config.toml
num_hidden_layers = 16
head_dim = 32
norm_place = "pre"
norm_eps = 1e-05
rope_theta = 10000.0
qk_norm = false
attn_scale = 0.177
tie_word_embeddings = false
init = "normal"
init_std_qkv = 0.0709
optimizer = "soap_variant"
schedule = "wsd"
train_tokens = 154500000
max_steps = 4715
Each number is 128 + 32 x the weight over its row's rms, rounded and kept within 0 to 255. Layers, rows and columns count from 0. Numbers have three digits each. The size before them is the row's rms in percent of the matrix's.

# up: layer 7 MLP up, 256x64, rms 0.101, rows 195-255, columns 0-63
# down: layer 7 MLP down (transposed), 256x64, rms 0.102, rows 195-255, columns 0-63
up195 082:122167134185106162096135172112166117149127067119113122124092131126169148132095060064110148087108134120186075142115121129173117191142066121135149135093151209122084096142088120146119116102156094
down195 085:120120172136140135138131147131145183116040170122114109136136124076029111157143191098108145133151111165126164138144119101063119070081147178076098145074116112127148122116119126106186138136108127
up196 079:068084142163121121064117126132135070107171088149129142126108120154155128156070138108136158115163168180087172109188110078050126163115138084108158172110159120111174095139163149150133104107146166
down196 087:152125102152110101097112065137085179091164110068079123124193139142097140182123117126143092122144117148150079145055127133092074087108121098130074119090145105152129198077143109107101150155144106
up197 089:080080088169112095132125130116036156136094061161100141092140121138108098161126159105081121149107146102117132164138141102056169109122179139131173115205113139138140167145135175118137168117172145
down197 098:139121118088115127064186138134130071152153112109164123198135090147140118109130141146202099113128135105144083147173124122180094085149115190148098123144131113135126074077208114134141132203125125
up198 078:110159087110122124141100173057117109138114128131178056099056143170045145124092142157130128191148153166164135130108098119147058134151108104144150148076170125152128079118102135146096125133146097
down198 069:097155139122113087126090101198105192165085182072117159102118139085136054126131152143087164106150101157088104115161161118188148130124162148096100118135151091169158150118140129095118143082163182
up199 076:145065120112117131122133102137108114108175195140155098143137107133122121088142154125113120153162154188120073048130166072076160144141187123122112175150120100088146152216087111110139145110129174
down199 073:104139144073096159113134110117103133100109070090080135104122156159155091198171167096116146148061151151150167123102061150160084127088097086116166131133149107098173134089129060124140164162150136
up200 109:092138111155133131078100099094120092110140232152169093080152143142115142107087152110108127157140127189168103176135171162093130137106147149106102139131112113094149143098161177142105225126092118
down200 112:120149179167081138165199090133114115080104113157143138115139053144088155113098154132202068112112117107160074111146131125124123144120193163107101127116185124144136171090118191125170110121114153
up201 117:145161131084124098113117122162099168168114144099108061165091107093146139130065133169112108105107142115147120196094186109096187091116197155118151145138103139146111129076190103136121105110148058
down201 103:148121168184093112192145171153155148085158117138203145067165162119102117146128125153117158074102180087124148108111138112146084114117098094092143097116120087081134098153069113095119180105081146
up202 095:124061154115064112085128168106123153165104140131131118182139143095219152143129135143104165191156105150117120170146120203133144122112114104121184100182176179103144134124140137154091176127096111
down202 091:179174127140131115132149178128103109123148131147120117131122063128128128175086134112173086152184162098166108049144094105164212107181085175130092081119133135089088130127121122135111085085157125
up203 100:130185153132088118073155155171139109104102186064186177117139151139100113137135154123109143062060140123153142144163214147127107151113105140141092148118076160127151086100074131125110150150119161
down203 097:105079083145122096161067116145096112162122115153143160124101092090162196060150112158134123182167120092140136088161067139149110165130186167108147107135168169161089151103139127083179097115119121
up204 107:126134197149102137162116130150145080074080127116154142166177136082114122170093145177159177156105143119123169142103093130067124094124141107138076137109142184092128137153140097148083118111140027
down204 105:095135064136148129168158075136156157158069142102106169135175155145119082124201140097086097132161150180125149171160151135109137154101178076072156073107104088154126105095121128113124176150111138
up205 107:133135123164118110094091135058122148091075124075102088119142114099106125135158132098182088158160090162141102111074153122163136130107138124046134179133091145065145113088069105151099181136088134
down205 115:128091135152205108164188116055158156102155139154147166117106108149183164120154103146077075140116103099109106173142117123117104149126155164095132146135149094095171168145134128138078178131087204
up206 088:079169179114090195149106104054131128126113084120168111152139140146166145152130144092186169180148089135097132135107073155114166111174077158091154117111151192127110172118113109113136156110180120
down206 090:144110140083144169159143161130136093152089120191128076146104130150101159056121119178120134152153114113169171099163102200088158127160177076139132089147129089187138125147160086118113145170138075
up207 108:085105135131126137125170165116156176074100195133139181127095126142109119154151097126111165096076136162106189132158117119104156118126109092078145102113173121130129136162121101083047187157158198
down207 108:073109170106114134112114115139088075081114140157174131038168121148156142165171080152126147094092082124093102106065147084134128143133130078143145172141113136140147092198114169118176146132126098
up208 119:083109146169079169098153130165159079150096200106187147116102101154158120132090100146137165162142106171098133153110168093145139067116081140165086158145141149123113078122096115134084203153103129
down208 102:192139128128102129128133131133131185101134099153118122122154174095130105113081051113130086147119146078098105132130068151123148118122187099056103117185108051117149173164154106161100100083162128
up209 108:117161094078111106183096140148153177124112125122131167127140220057134079100103123110116124135112086158147100114160160168173088149127102131089106127144157176163125084065093127152128178174143106
down209 105:088090130139184104147131117145137113100032114165110133089124106132187084183168116128077114125166140104112119188087167086084117130104144120090174130115093202128130098149151146109100085127116158
up210 095:126067126087119121150102142154068103093142102154122164171105105093120081103122144087156188104125158162091164099151135153111095173151117133055123158128103106100091098108094088189069163117178115
down210 108:115097126124111169128084140097065114141095044102126169179145146115136131081144170127110175132171114134126101115159090145170129162193104140091092165113114109117043095137104120100120170178152159
up211 111:187156122142143095116117147126050098140107076132114141162169137126146092092085174151109090147167139145126121070090136145122127193121121179144141148123134114136154185196176167160143067102120076
down211 088:115123178153130157162156188156086059143155151119135131155123112165071139121149115084162149111106110097156135179078144137066128139130150181088166144101110138161083092176089127112127126111049171
up212 082:122134099175107153176095144139153185143149067098171108134095067164147123098143135104148134093126094128148142077114111107116206035129133158166155143154113131145114108121063124114118204146120136
down212 084:112103145137116086134133105094096041122083164091103082106082154083092107114083075127068091113142149123098112118123166121125100163118121082118062111144090141098109119098152114152079076087106085
up213 097:127113103118045119098102070091097137160131145115130074096131137166141110109073070140062102130111141181117138155135151200110127123166136166150165119093151082147150160114131194119163089125082148
down213 105:129092128126169141143113188184196107111118152138093121129148135087161139099133047137158131121179128156189161127156096095175123134138071162086138122070118156131060130132075089123145137122160167
up214 117:204128163115165119143074125110123155174161173087098142110117081110201143187103146141140125154175165148123137122093148130108064126144119116084087115087155100079150148123165124139139059166142084
down214 120:139053198088141117134114140129142135148127094138143112131160144077091122131090129155118147091133154140163128101195164060089112144140113118162146107102116175167147168089081143221155144074124149
up215 096:134098169117109155135130138191116183132134105104158139109174150139105144124100111104087144160170142113079147161084179087039109124113054109093145130099157142131209128165108119185133133088120145
down215 117:157148151129121189097156149201069108105165157165109082150148159183094148093093138143097119146150195128070093151127118092164093128104093129105117161099131170144136137074180191134111127142121159
up216 116:160105128094157181075180079088145161153153138125151156145172100113131120134082123104122153106117069177167093168192181156164174139134150134088173110129093112138107098130070122155154138072128091
down216 115:120180162160084066221123111093136144161185126151123148134084077150074116163157190121105128145096156142091143130147136129119118125151085098187139145123125121146099164123099078163140111152067096
up217 109:159115156145152128138172092133134166123080122128123140182059104129089158137181148186150144159088097129110169144078147172138158086135099165087187125158086106078136135183180157099093145107089135
down217 102:149089111116099124127144130170134150140095101162119153125114139112134139081128128056087167091128149131138097139080119140081115116127058153149131106038091179168196183141176126084142079135162148
up218 090:130085145080132149119099106134068071071149154118145112186110094141071168105121158083114158134098169103130169072186132117086133133111185167113121140176103182079125103123128160154111123090089126
down218 101:171104073067133092118130140148115149172167114140154135152114076092071148180155163114150135145141149140140103131148103154132051110067158155141094158120145114107064091136147145101173143149200080
up219 108:154077126085126114110122072124146131128097080114109106150181119172119115084205144150141156148140166092109188128150094078131179113149083172131091080136102156081163107126086185096131168114112095
down219 095:152171115187076080148106156092100117104160128150106134154101097126113129103071135090161174087102165141130128157096129136086066112091062123153100117099082155153124094114094111149205093129136184
up220 102:067110144126114154176092152095063153111098150141171127154060096119143109166100164106104111127188139138102155176084184087142113095156144154183165108137100110164127155109170128136087113107106195
down220 113:145163144162174149131135134084168111173128137179090114165145122127150125141175127117165106156098058156077126065150103187110132125123141145128078139137170182146087073113116181165120072155149079
up221 107:093141116168158139145114102131142178106164156136073123155117182109092135143158092177137104156164134080098153173075190092092101122103134100108197131171159175126150110174189126145074159134109118
down221 106:123124193117129140171072093114129110119099130143160158090128119148113079125068225088101122137103147175134110162153144155180114098054159058111142100139123144132117166132104147161143136166077135
up222 099:130146174137079142186140135133087138216183137120113111095128064147072120064141092102082160135087109145171081177127164095088118146122120132168109126105124112142172111130111156134174151156078124
down222 110:116095086106133088086105088173129172101141143125088103136143181134149174159191131196110085089103162136120106097097123120129129100122099134151119107158188095059072184154115103100126096107135076
up223 094:216161160135159142194075112101124109162140093113189123076078130124051152113141150138178153176113148127139151109095112135137148159125116161114147114144133121137152091110079168134109058177119116
down223 088:070131139084152128173127143115094153121097107155150134044113183101126164156142129100151161122063159087119184100144142139153114151127142135025116136155147151103139098104142160093089153124161068
up224 101:116105126084114150107115119100175074120103119148154122158162112113185064094113174128083106113124127122147156130125134182122167112153197163090211148106090152128064126198117142158103142134075141
down224 087:141127079180152118143058158131086193183151119090131123093150153103075151147151111103158088147127174156084100135174117136123116181081091127194118119138102119098165121134114096108158136137147206
up225 092:133102069098130108131113112167140066122111091092166101146152146128179157145157119150153156146118108164144047125175174155146113090106162048102158152127112145105124169169140069138114148184180109
down225 105:149154155173115144137104145150151173224175180123158165143141125107135110156151131125167139156170186129111198145081183112120113135151113161163153177143131153144118094133164188133141072083157131
up226 113:136080129105060107171108127112063142183109123100125166170141148114107116202113143166082085127102135084170134104157097183153215119152124128071108119118094187136161114144158132138125124136149123
down226 115:116098153122168120176144105122159108091129117132142070181169105090154178095114146110081153137092092152113092141080064146075102079136138113126151157141093071131073156175097073123120113153093081
up227 093:176132115085096147109164138121147167158110117079111102124092146113122138103197088167136167067099144114161123125158111058186156141133188139109093152142121183163113162139173115062123066153124130
down227 093:083152106165164136202140130152194115108145144123148113164126075137110111214094182117158138147173105131143086127109138142114092151148128108089192124121150078108116160130149096182115103095095066
up228 127:186115153109094108168093130099103163076152092115076145185103170122157109152167120114101134121098149123168139151090123131103111135113151146055128150212091099172089118127096104170107203146137110
down228 127:146100165103145103110135106096116082112103120145114154110128158123164097101128102176087123115073153165152073172084077092109179155124161163141191101165092095113128109151111179215097104110163152
up229 100:121097124115179146123137082115121085166207148060137170082103158077088158151156181132090162078142108094138120137123126119133113099143097180145190074135137146091130129117135133114097155122104051
down229 101:128149096084103149086170162087123130109121126158048156135149105112136138046094158172059133114112132091130123157133074116134165115113155119127115168044107108074096145131109165164098179113123124
up230 101:187141110136097088196142082167059098169157069122135105170095132123164085109149117122167136129117144179052148122153138111139120095104155144148079090196093144088151129135124166094136127137121162
down230 113:111165131123103149086097070099099128122080079141081103045105141118107112128114169098105152143088138104156072122098119107080069065130142174060121127116090115154102108116065117134098149113102150
up231 094:133095138111118112114130105122122139154129132113208132131175109079183128130097147102180145153101152162099148047088191144141141167173087165172103105125111195190098090142140128122102118122123187
down231 091:111118139137165082123085185194098070129102100129125110119158123082066105091130108097111129084119093142159095119120088145111110086148093127107102059086110097079138092149101119126056090110073130
up232 100:151168103152180102105136174129088143145146173130094130125096123180117080138074138109100147048081118139144102158168158115120108141072188094132111171123117142135136145092178132167078138072098184
down232 111:109105109134131110144093156091140073093115116126118078113131030143097129088095087092138144109163098115143126056120166107106134106155126135085173179136088125100183102103144138091144108145210091
up233 087:158157141095096094138162113178142153187128142162082093164132101111167150097118109099070104128151119124086118195125087147101118116181101096119090172157220076128145113060141144119135115130157132
down233 079:167046175117122075159088116133122064114129049162175113089174129134138126098172164130086148128115106146131138090098135150125188098112103150165095113108136120072083124158115106148111086137085159
up234 090:137177183076122119081112096097135131161074092135134113145175088106160149134126162155147138124170139094030161171084120141176136054114127201162108094106161150138132141156124114148143104120143123
down234 091:161089156175184130172181142157148127185160115146170138165105129152168136175107096109173146155133111149162106136192172132165123153124164067142131165160121124117184155141152120144154196177170120
up235 101:117162214113132100121117151139076179125140214103122169126091182180113072151154106134098129191120222123125149141103111126131132122144119156149158095127087113114147116165157126107131135129151183
down235 095:105120126139142132141120192116184080135107112129195136160145122138146188093142213097164107124121129182146132086114143096127070153169140109137101119151135071221146166134117099155180119147124131
up236 080:075155138060109140143116152100148114154135102143130063166157114152143177098100138131091130149131097109149145151203129151100051155089133127139120161162122176094117077179090064167137150166160106
down236 070:167064117163110111082102064117122102121098143105176194090089096146066065138191160124159123109136176133090115110109145109089106145145106102110140103147113098111132117108109155069106102064107151
up237 112:131098109068111118135135087090162117155083113180164128095130136130121079123116075130158139136139130138092140141176130162112174210100053089132169125135186076118163104134081141093103094086166112
down237 127:122155173098115120118082093081134151134073134168178118109142128095141078192139161134096118067095064137120150142161119128132152162133109108097240155138086127135114098153126082110133165107149167
up238 088:162153143153135128226153076149150106100105130086064156207101078138145096088088096155139113111103090134109186133078143075157155168156133148095140166148130083112109143115139125125116121135110090
down238 091:183106172195125129156150094095112153103108147161163172118142122178099127082130149155110184129083171106132133126117175091096179151136124195165132143125057088141070167140114119093166118126090146
up239 126:138102207113113148109136156131087146117125146104100089121102143180133135136156150120155116102222156127186183104106096075086180189142158096124120118104129115121169181145151171098101153147123079
down239 108:111138072087176093104144095110162155150137139136113081100121135166118085169148153163135120139079138125114167167086145136137078087081050111178065126143104140133168098121084103095193156114104159
up240 122:077117140061134160106139070117126146156145102081174126099170077146119103085084098153142168146145177091063135190134123097162132142111145205177117125145167099100135095126123170143117115114127176
down240 109:121065102177130167165176168140124107099136117149198163136153159167169166137081102139167168167165153048152146125144162115078127156157132075121127152125094089118131120159132127113095167132120065
up241 102:133126172120082124138120140081092101107096188078188145159134106100104124174132145186120081083119168131119106088148148120100093088179135146140112162148137117090135154100155169150127114039175179
down241 095:154151123138138130116149158085181169068096141171167132203150112143122086136070091144134115100138128119203128129158136165106121070121116057147118119157170133158158131198128106115186163123092138
up242 100:083149086160105166176184129123091116114099148173196121142185134085126114094084093081154172080169106129123119130105119191113104117075159148081088117163174113149126111143164137168138080126124115
down242 109:195135083129074160148124149108162161157171085107129126095084125168105117105115159138124164145172125132161148132117162152144167149167099111187113151181182151134157109125122157141116229115133195
up243 086:062110130207123166170084122118165059129177158139158161170072145097096102178100120105103135086139113091150135083101127148133102079109113148092158104173130103136120173084126165110083109126143105
down243 082:119128147119036124168122173112077120118149101129181118143167120126093109082116164102136151127100158128196209103129131124150080141084160190125135140167121134133129063147169139119143082106092169
up244 103:148123194157109150111120153156167169150168148143091143146127138164151117149121124070027137121123146144159134120171172091127197165135149103124139076147119132104087103105195092166083136181107124
down244 096:132119137128086157136174102187079192132105137086180127107124134173112189124077159109160152105120128130108163107129088214131111097122112178143144149106141127129157061198158137131102141140094176
up245 098:121073117117188141125080146080110118123148134091141157118081117147105108149171144062194162128125160200149139104164141146066150097158170034093136130100142137136114113137136135102091150125152172
down245 108:161172137134114160094159101133112136102060164115077176139157136122133057136201148093144158168169120116082138121116176169175134149112079131186111135115102157111114170146094111107096174175166126
up246 120:127088157102140105118142093111114159171046126130174107121121118135106171148159130116135128166130146196159108141150131206142135115143129101118167149193194107113106125135118112198155036135141161
down246 114:112140063123106123166088152114120106109153126058087124169104192124098158124099156111102109138157111057159142143127147173107176180130090165126126126102123162166145099067183137080128133199146117
up247 091:137132128122180126116116145061166195072104092112136141117149134097163126147194130146109130112134166159091157142177106097214119190121079131152126095137138134117134102164172100063109170096141162
down247 085:104161151173100122092168136154127110141103151171143171115128128194139127201129119119123120067063112143086135095125131087052174147133147104159135122120077055105134099101093127153163146081117085
up248 099:151134117183144156138099089164147193140117162128147110117190162100097160154116114123185085154138168204096135093123152139064125148137079095168136101137190186089142132119142144117119103189128106
down248 097:126132153149152118134140143144139048111135155176161155150136094203149167179141144190137145147094170079125133165146207139133137161151171113124103187109120094090136150108077116155161136100191124
up249 096:164144097105157202114118125149156104156120098142101197130126061137098079092177161131097130203074118088147149134162091132134158130112125179102081094184123077152126075123144140135094134106111109
down249 097:089103112101102164108123103128104178142060137126129134144160129166146166095155149161138136080155106153167113194124154133147129130067088195113097039120095189174137148130109100076121124157152141
up250 108:168121150161155127112133145127132065164100214065146059141057134118182110113110098119152149157130165153109082149083101155163116148095085096140138095131192136129129106106148120145125060125144149
down250 106:101138113087140111150124064096142171127159109118170162142174156140069143155191120092087117072119115105122148121149142155084126167174109164167112201110154108166086086147137139147128144140105045
up251 108:143120183142088121062139115093138159186133164076166108118144151155126170163098166145137126131137098205089155158096055096076100100132100146110146110189087132125149141165100136119129134127196132
down251 098:128102158115083143133112118087135119117170088129173157131156099174154174090152147127090105140090090095117144121064206158168146111066161129168151169127121090098135047147165130133118071147158134
up252 103:141111082096136136078120160089182054149103101139141051069118220167125109114127112137119149078136127145185127133093147121077118147169127111133181125176157108157145113106117155116165096140098136
down252 100:123136132144061112171174098165101184158190125121063112167110148103200135155153153076106144191113154128147070156117097119139151095140121111065115154115087165136120138149121136115109165067131107
up253 100:183143127108155102103108087090171118146175164084097153123070180134133149136086115144143139168136171097146126149180123207170048190115124066128149139122088087163134109142156120121124108110145138
down253 080:154154059156139114138155169148141141139152153120108155175118109134147140143109103139156114109077103146069155179080101094125152101156050145134085152091137146143155140155115169239116179141113137
up254 103:143123099130183156094151161133143163153053131172162123086063171200117135075090156109099123125151123118114109120080178126133121137086112179083099123143178103174115122132105128062080116119134102
down254 106:101153134136190093176149106107161120105104161117095141157152162086117054143084193099072129062154142173154096130136115147136098114137098135149132087159100144116052158177109109126128125064149119
up255 105:112186141136152141144149113157160124126062076177166171117046072119183135127131137122123090155131148148139097136125125134126167116074123175126204092180078145125141150059164131140110128099149124
down255 109:114129115110131142159102151142156140132207133069176109094163105139141175116079112136169182157096103080108160139125151126091144095153138171187126078108110127208128056110164096117166146155137149